{"d_model": 384, "n_head": 3, "rope_base": 10000.0, "bias": "none", "init_std_up": 0.0228, "optimizer": "muon_variant", "lr_mult_o": 4.0, "decay_shape": "sqrt", "train_tokens": 591100000, "steps": 9020}
Each number is 128 + 32 x the weight over its row's rms, rounded and kept within 0 to 255. Layers, rows and columns count from 0. Numbers have three digits each. The size before them is the row's rms in percent of the matrix's.

# layer 4 MLP gate, 1024x384, rms 0.0739, rows 348-370, columns 0-95
101:146131169109109173160152117065071176078150123130081144179117120099176107159133159129155146142091087102159091119054124153117158101169091111142126096165111184106142091139152160123105085122136094116144145077120070141156079110103164148125156085145178113119116085095134102170069160195138108173
101:166096100160096149121143089141116203117172070117160088124090154094139165118129179148149111118170127156139184188209160154124080113147129118122186082054129149103123128123120142178076125156132135077175083138128115137115078135082153191136132097088049054103104130157064142113138115122129091185
101:123141146171097154051165104097158178148130122124143145176103130119109093121183152168172124109057144181125123138128092125160030122106117129093122115071100195130126180134138150104103120133123077145132141097114089128109178116149136178091051102160077080095192128120155116170138096105106177131
097:158075159140143083124136108154136129135051186105121100097141124123108127131061152107101100116068105113110133095103133150133143157133135097154130179112158105165113139152105144144119131153139167088152158227170100091150191157137132103099129077118099095125145194117136164178095055132101147102
099:136121156165163150155154155070121162155107110119125144111127107149119086159177070129153097118087082151155168053124169145153128094152141129136148199139134130136113135101130118105127130134123169163125108158122182169099166197177133098152145154091159141096146152097143120133154058186153115033
096:159104141071155110089115123180108158097200109132095119169102174146094122198158122152072105196092111122126160126104140080137132180136109156125145095136104121117142157156132091096126100144120118125074093113111149136138126105044153135077134203081103101121140132121125106103163139099150120113
102:179104141147099115158174102195155125142150167065128159128112096135078113122164178157145095126160144174200123150113093127116104124150155164139097081170171138112182161069133147129113129090082175195153112150114128152130161126136085155174091163143161130142115063189199135112122084186198137135
102:100134079164106087101152111132046111090105140093096104106113128103145159125112153148137103095090122130154111103146128138137094086130073095158182102078154127183152141069100229162049075125180096129160132064180142168140133151132067119129160133125105098191138175123140072149148122092154108141
103:152158135126137180126150134106121138069155094123091099189136099119132104116100160093120083162080141100162155173119103105112102096167085141108124081149129100095169094146191115176167158145175108129077166118108158102179087102103154045163155073121126108114146099165168132146128108147152163139
100:112100161181128171138156094108136169096149124163092099135096114165160115111139119159098095154094131099181145142209144122148134132212138127187131115134176126083153095127132092099121140102150110097146112126152075135147071150045133126105157115118111124149127138115167114151158114174058128151
105:141147164097076130153223070130137199136137183107121124141132155140085125142165140136120148098125162118054163158127125118208147134106100098117163138153111126103139204120135150069112069150098143116119120186102095101174094146092139112107177146101190166107124172095096184140103139141133163165
096:130119171098117121116142114123090102135167099097094150177096136112120129150122145122094211134226135159128143159152104099111117130085110183204149050156152093133164155110080194123163138179096173121154113129168116138156063155079156111052115181151114086159060097084138172115138126107051185135
103:135158170098088108123132125174107073098101110166081111128121102159135077113115124189154095089135175144178084115188126114090106104134127153093151121188125063117164139091140083153158161098139083089110144114102120120172181139116192121136141108127111106132136138110108134134102107134113188143
098:131147085124104091076151136124118094112162058112134127155130080186081050108113135128106120121140151086112128107127117118080133136176093140126087117133115165084132146126151107130200135135113156159142131110101065123111139112081112167107103100122094125105149132167115047123148160139061074143
099:114154134122144122120146071134081110152122112133151133115104165109175094094118080105115141155089190142084172090155149100166121071110076074096167092097097123145100180158115151150129106111123138126138074097057105154184106125142072104133162149141099105094138107119116122112121125122107116154
102:102150182096129137153120114157176136196136106104117113110093155151116117184104102152178108111144078128126130105154159136143130109086095142174155184085126084140150119085148114115156130132117181113090104172102138140081157201161081133104154107095090112144128144099135140140132112170114125140
101:125137124123142166189136125072156119080087093174112136110162153187053134199148151103123119113128191148129163135203118103089212097104100123152134119119166128142085147127222161150132139111091166124149080105077132154126115166161100123144096167096186149128114103140108112149091159140090089152
099:137096099091170150077151089147073138124187152218139101087162163085187078160119183145121140113101162094119090100110126119180096081159117094080121137134116157118153131139193136117172148156142166154133097153119098164118095128148137116160079068101117143184170120137119078145132145108114156117
107:133100069101151134157107152105117137139158154099084123098125110176129097125177135101135205170141167119160141166113135119128174115166095182131115114120209136117139136085101093135129138098165040086186141112088122058111193161126138137158106109155120143123142079121081137160111177099128079069
096:100117122165122125068120137134133093122113116108177118129082135096087159135106068217140235185158200095061092152178147142099195142129107161122123131176134121095132125080124152112124151110126095161126153113170060128172182142117130103139124116087095085150190058142172095137150142133077103120
099:143083174128077149068157060124111135209097117144121137132131156137159150097124161143150134119136180148116134166124121105139101096119081119101107112089094136127127207128087088165128144144133128118140096121132106118062117149107126164125146118140157035138153101119105131150171139166185211126
101:153130079098173101142120133162109156134128120114159118117136121183063110166099068074108139153083165100145137128160108121097143124069120185107055135109161136129169178136137170177062090104129113139060134114148144099084112187086183141065127135146132085106132090153153172080115130130095128142
099:187167113146114102130150133120176097099125113167149158143144192129124135120108105094156153117056170097122102087172129134139144175175051107128105097140138122155160160169103136116088143147090112147115126173130110129147133168107163206148092110117115121086129107193127149081192170059122153129
# layer 4 MLP up, 1024x384, rms 0.0779, rows 348-370, columns 0-95
100:112125081089169126145069145167137095142167127071107117132178100132103176130111069185151127156119069104046189106125110130102149184115087116170143154132099176161139109180155159056161113130099121087147116185139098141113114123100155171086160105157142074118113171158111101170162149170155140168
103:140140106136119145084047205147108190133103137124079117121050175175122095163117112070172108107096103153091194131154156122113178162143122140140104168127124107089235113113152089166200176131209150163168105081131102151135160100145162124140129124110170152122104116101147148148122185167127082203
106:106142111159127123193156090055143057138144164077089140063101155154168156113203095086156118083131162130114133112195089098173188133137155041083121123190134147168105116160145165140072124119157065094105131151151133132174057067121177149168110120147130187120152158134070157146143164138160091123
099:099208122080148147132122091122092143132144081131101097138117152159130123174133110092184100155100159123154107076072132135114105090202100125155135088129120111099230149159125112120124111117133110184099115107146117076169101150079141102161135153179141142122122118142126135113153109062139081143
099:118171115106203119144160122136110155131111094154139102159113158085124123132096107059150129089189128137110108100160123104102138157115121186120115146070155163094207111105168098173116184068172044123164116137103109152131127078105095159207064124103106112148141155190097180139099131167119055198
106:129151130167097110117147144111107104118077130147197099095124117189109130113114115094175123120125107115129102132140124152152116173127133127143094103156102139151065104136104133132090135127159097145131182124143119134111121073136138128133126113143087089141116131186141177143118163184124126191
101:130070132081142134162148107154124128082126145053135164113122083145116164100117130106159139136164143156104166158136131128132119155147161095118177127130163168101102129073089089143105059143082155075135143101056129181229162113112101080089062098095107099153130098143190150173114113097124150157
098:167138137123098124122101144133123112136104167138091099136086075080029104165134148161120190191128107171131145182153067182172090162100162114126220141170106122127111138211177131147145178087124153139153132140103130137152140117086166074088113111186115118151109158100118126123184079199067062093
101:194118135097128099081145108204117128134107141112143160086066159138110096153087074156104168147061127131139177103105188127053149119120106158142137189125086080165190108170175091141116124166198114157129116149157098126165109106111153120126182103065071179144137152136063134187167149120095086174
101:121126133086079171169145127132058143138113170097126094153168211171159117183159107185100181119101134096072148078134141093125098156120112158126145145096132111091147080152123124137155142148103165095081118181165095084142176158109148091156154067109094117108088143212154175118121077092164072149
101:116136140149169160148078105147084141063175109089136131118089160137044090111251171108164104138158142123079157097142139135164118094149155109133107086075143070085105153123111169071118066249109145168088094122097117117212083120132115150128113142146144114121137123141100135111065175145107122073
098:091156078183163065087095118142081108120139081126145134112167173119093122152058131085159117086146091147153127100108113131171111135112123114075134184122133160099103145143138088124113069132142049130099120073118152113138143163142151138188074086136129157110163159149131101101117187155112145124
102:116155078107136166127084141115118173132142189101137092200094114126097115095110172159141118197137066170117129168176146096165180099136156113169105154095133177152158125149161159134100146115120115131198150141126101134124110135200091124122118107102137138103168090128128101118127080175185154136
096:156110098101087121161092156144130158193109146125101112176163146100098070063146129087092090133155144104092114101139123151092077109107106127139098063150112139050144139135080077097145126109135161134139178112111125161123102154119135112069144166143146185179122157165179126087151103126121148141
100:137092116073124150187104113143111110125100103148212120139127118127119088085169119122090100101133127133165117098171159174119098067127129115177150143119147157136147140079147118108126127110152133118108147094115128057146122133140163130135142149102101078199053082065173105145126172109100120129
102:091152119146104153131136115145145092141091147130154138114133118125170133192184153152138108104104161126100134137143140167107066057178104093141122155103168145145141189117164147175099124146099197110120155190062139125160140121110180097146132152141107094114140133192142148136151206147134119133
099:109128096083090122141129122092148121118208101070135135129123158134145104118109184164134144177182162096142167175119102172148144104135135100111173121138078132144195092043103115095120145152160104131118128196145135144130127196109083123160111130180070125143081189121131141090177095136153148106
096:143177148119177094127137099090100060110122146096122176119154082056165169157097146202128144130149120116121139140110170110131147122114101098141134195105138182110126127147142118179075167092134093168132059057056159104149075118158144118114188058136152118174163176086130168138082159173154160171
107:153162171087096085118150182085199141169120154062218143152157144125173143116122091112086084105199150098100086144130083156147110084076146108120139102107112084152117127172105100057138110102090130161083077106154135206104136144138070144113175140096107078074103145123162101089142117133126133140
088:075135145176102122154121106127136139127143138141143096135122142075098156100129121178153162157105152155146084131143198103199155136166123107121134190149157109108110066083137222129112160147128157088121137115112113154162172139174139098109171094135155117150151137139152069152145123078155100162
095:101154065096167126141144132123161120074157047120163161167065064115127136145158176129079084061097120112156163174143171106083132099144110159102048124129128129136144177146134179147171144136105169144108095147088114182095090135101052118133136110180128117158128100189108110098137092095156132110
102:138116082114069105170105097075122104114142135080097081160078157063152159053080134156144135106168107167094171122151116117164145138124125092143201085134122110063122140123128084092139164125090115089183097151157121118190133099177140085192148103156117094119174161158171135147142131116131124112
104:054159196121128183108147120102140159123140093122100032135186187115145097127106075159145096100127144087104119176132066133185112121127167133093193095102127046112103152117163143160119181131111128144117070156166100104204111159138120131097104145201152180086138117106127127094140144079126144135
# layer 4 MLP down (transposed), 1024x384, rms 0.0722, rows 348-369, columns 0-95
100:107159178132107092110105123134103123114039173144137116129136112158164179082159126114157111108117132146156160197099110100105136162150171108088124120154110120079112135125053098098083119151124130180114087125148179125136158112176172111092151169109153102148154151119143153144136153170120138119
102:067143087096111102147128062127137140164149124121151053084061131134153182145185123120148151177097121102099159105124072148104075145186158143144199167085147136155109123153165134123128113142116146131157133151133131124089115117145105124133124087139145144088147105154128146118140086098101133152
107:083142076200059064083088138183096119156133086123120160130100171128165104077192153129203077124121182066152116111135108152112060143069131095124106106065173129151194133096081111151095135135127092110121138150161156132111109102156155086156095157150123071103171125108086133123130174078107132128
099:144115136142078045141136053177119094101150114037125165095122164113127143062128183144107164115120124155131149134108103106110153145149099078120112159124219142109151147087128099132098085152120165137108134171128117145117103091222111097100088143127125122149165132122111093139121117145173116133
097:149086169134131121118128101090071134118141152086059109117150128085131132106140105148080153092125119108104120116060102136132133086158105113180165102149190100138124151175104131148184072131112122180108141126109146135117110151116118144073147134121104142067163128144161113135115078136170175154
108:133128127161105110076163119138144140136110099132161139079103133118126099148067155097097135157128167132171126141232115155174169112147133149114131070114147158152126151134130135070112108090086083063176112071184187162109144079084146146069098128139155082161174074178182112161117135153137138125
101:114141167104162134135128141145171106098167136087104139133108176101086104098173162168124115140117121148148139121158147111070116121150108108135114135093122145121187114138096135144111136173132081194132120120135151144097139128225157144110113148200194125186155074178126117134158097117153140105
099:081151082064182116116147140149102141147127059111118179111183161138161175138133146051145179124174133108174115091121178061140154148125143106160077149100145110152160158100119083109155103121129133126126119159133104132086063150123151137161154165138144113130107140159147087124139115098107094155
098:080183152070150151185195134104076129147102094126055201194165098108127172154169106137126161160100137112171142151140143158137090128149097159125099105122145136134043129073123144123115146133161118103121110118108129144075144104171099176120115121126079143106172127135092145150113071107145165120
099:133132142166160118114167064105178102141161113112154130162117159154154108137128158050154140120129114138146073069125114077094154068117147125112120157095124140160115136118114097073113134169149149109118155084136085135103150134139083142114077181111120173154203128128152086169050139130149184082
103:167117088065147162095173154098173175140116096144114133117138081076164108134109077110106180081173135131116145208090093074126107138114102127140177119152121137159179169137158104100145146094124128109179150114078143119112125118118129111136152129151122139182106123117105146176146128113132144145
101:160068145116118202132151125113120128146065138070161131159125120120153115086108140146124116122138121097150114118152158076127095105079113111196184045100163096121112177168111137144101163196117192142086117143175127092149124131102145147087166133111083209093135114138144140094148126120156124166
103:118101140125047151125161087128126112115113102104108078097126105073081120121118110179128129144070195099126122117124189097084110124151185137093111114144116144135173117055131151116164174090161100086115119084174073171126142114147109130166106134152150087088102113127118087140170102094108109159
097:082180091154165117144124124092140132132098138100089134136096159138133072110167109172155094158097117155159102113157175124125130123147161180124093189094128081157126123132165163167144097174186092168139108178166126135127142165130133133169130084166117147089160110086087119074111158166171175120
102:084107113119140096080131137172172160102127148086091197140079135132110138105159140129086157151168117114143092119142088094160166143107141160132131155104136122089098127104128072146022123114098120114186164164109117086143127048124139187141133159112084163122159113108127072133160129148100148108
097:172092065112146179117103164142139120082141171123110154113135149132102098103145083148156190123182013123127105113115172082139133168098162143172165182156151102194095180140140113122196131111111126130113062103168124177078077155149113194129138169076146152168117132138119127163121052110127124145
106:140120114149153150149099143101149095140103124119139080149139099091140109158114179131124070198126148139160165096122128087113155155125131119093111094125110119122120057149180156146077141150090168111152111137091148125147097149098195156117126164118132125161141214099083145098130142128147126050
096:145068043102181164061166106181078136126163153114143150123181196115136180088137113145080075195144133115128155137114095127208102135138116091142151155156102073154149155148149147120229167164133124080113169142152156108125058108152063141115147116168135180140118157156189164177145148119148113097
107:083138110112139119116118136108156102079155151156137104129155100128157114163155160140122107118139170153115138111104071088183176157181151115100089153156062131127132109143147142168106126129175200167113069138148168127138129155132149173145094158120173131151113149116117103087080136164117133158
097:189106141092143165090171096158115161131148127126097135136140091151142138143096170081081036110095074141143170121105108142140132100101150092160114087158133169130142110171075102105061106102113146088172146103059131099114056113069118145118131160136129143137068138162114137037117122149173179102
095:115137146061151128089111118148058137107176147091127087123094169074097166082157113109093137194173055122203112103168117115189161133059097089159106104143135087115107130142127080096093137111173132095118135149126120033129114103124151098113115155096129121071144132118129118123168118138079100134
103:141173074071149084160112148082124185158120118085116125130117168135144125075120112177119181165088127112187082152179101159124087139077111162125088130148139155081128142096104132157128151145124124103139115131123068100093113142151132123091163128109119130106118143133158176158128121057176113130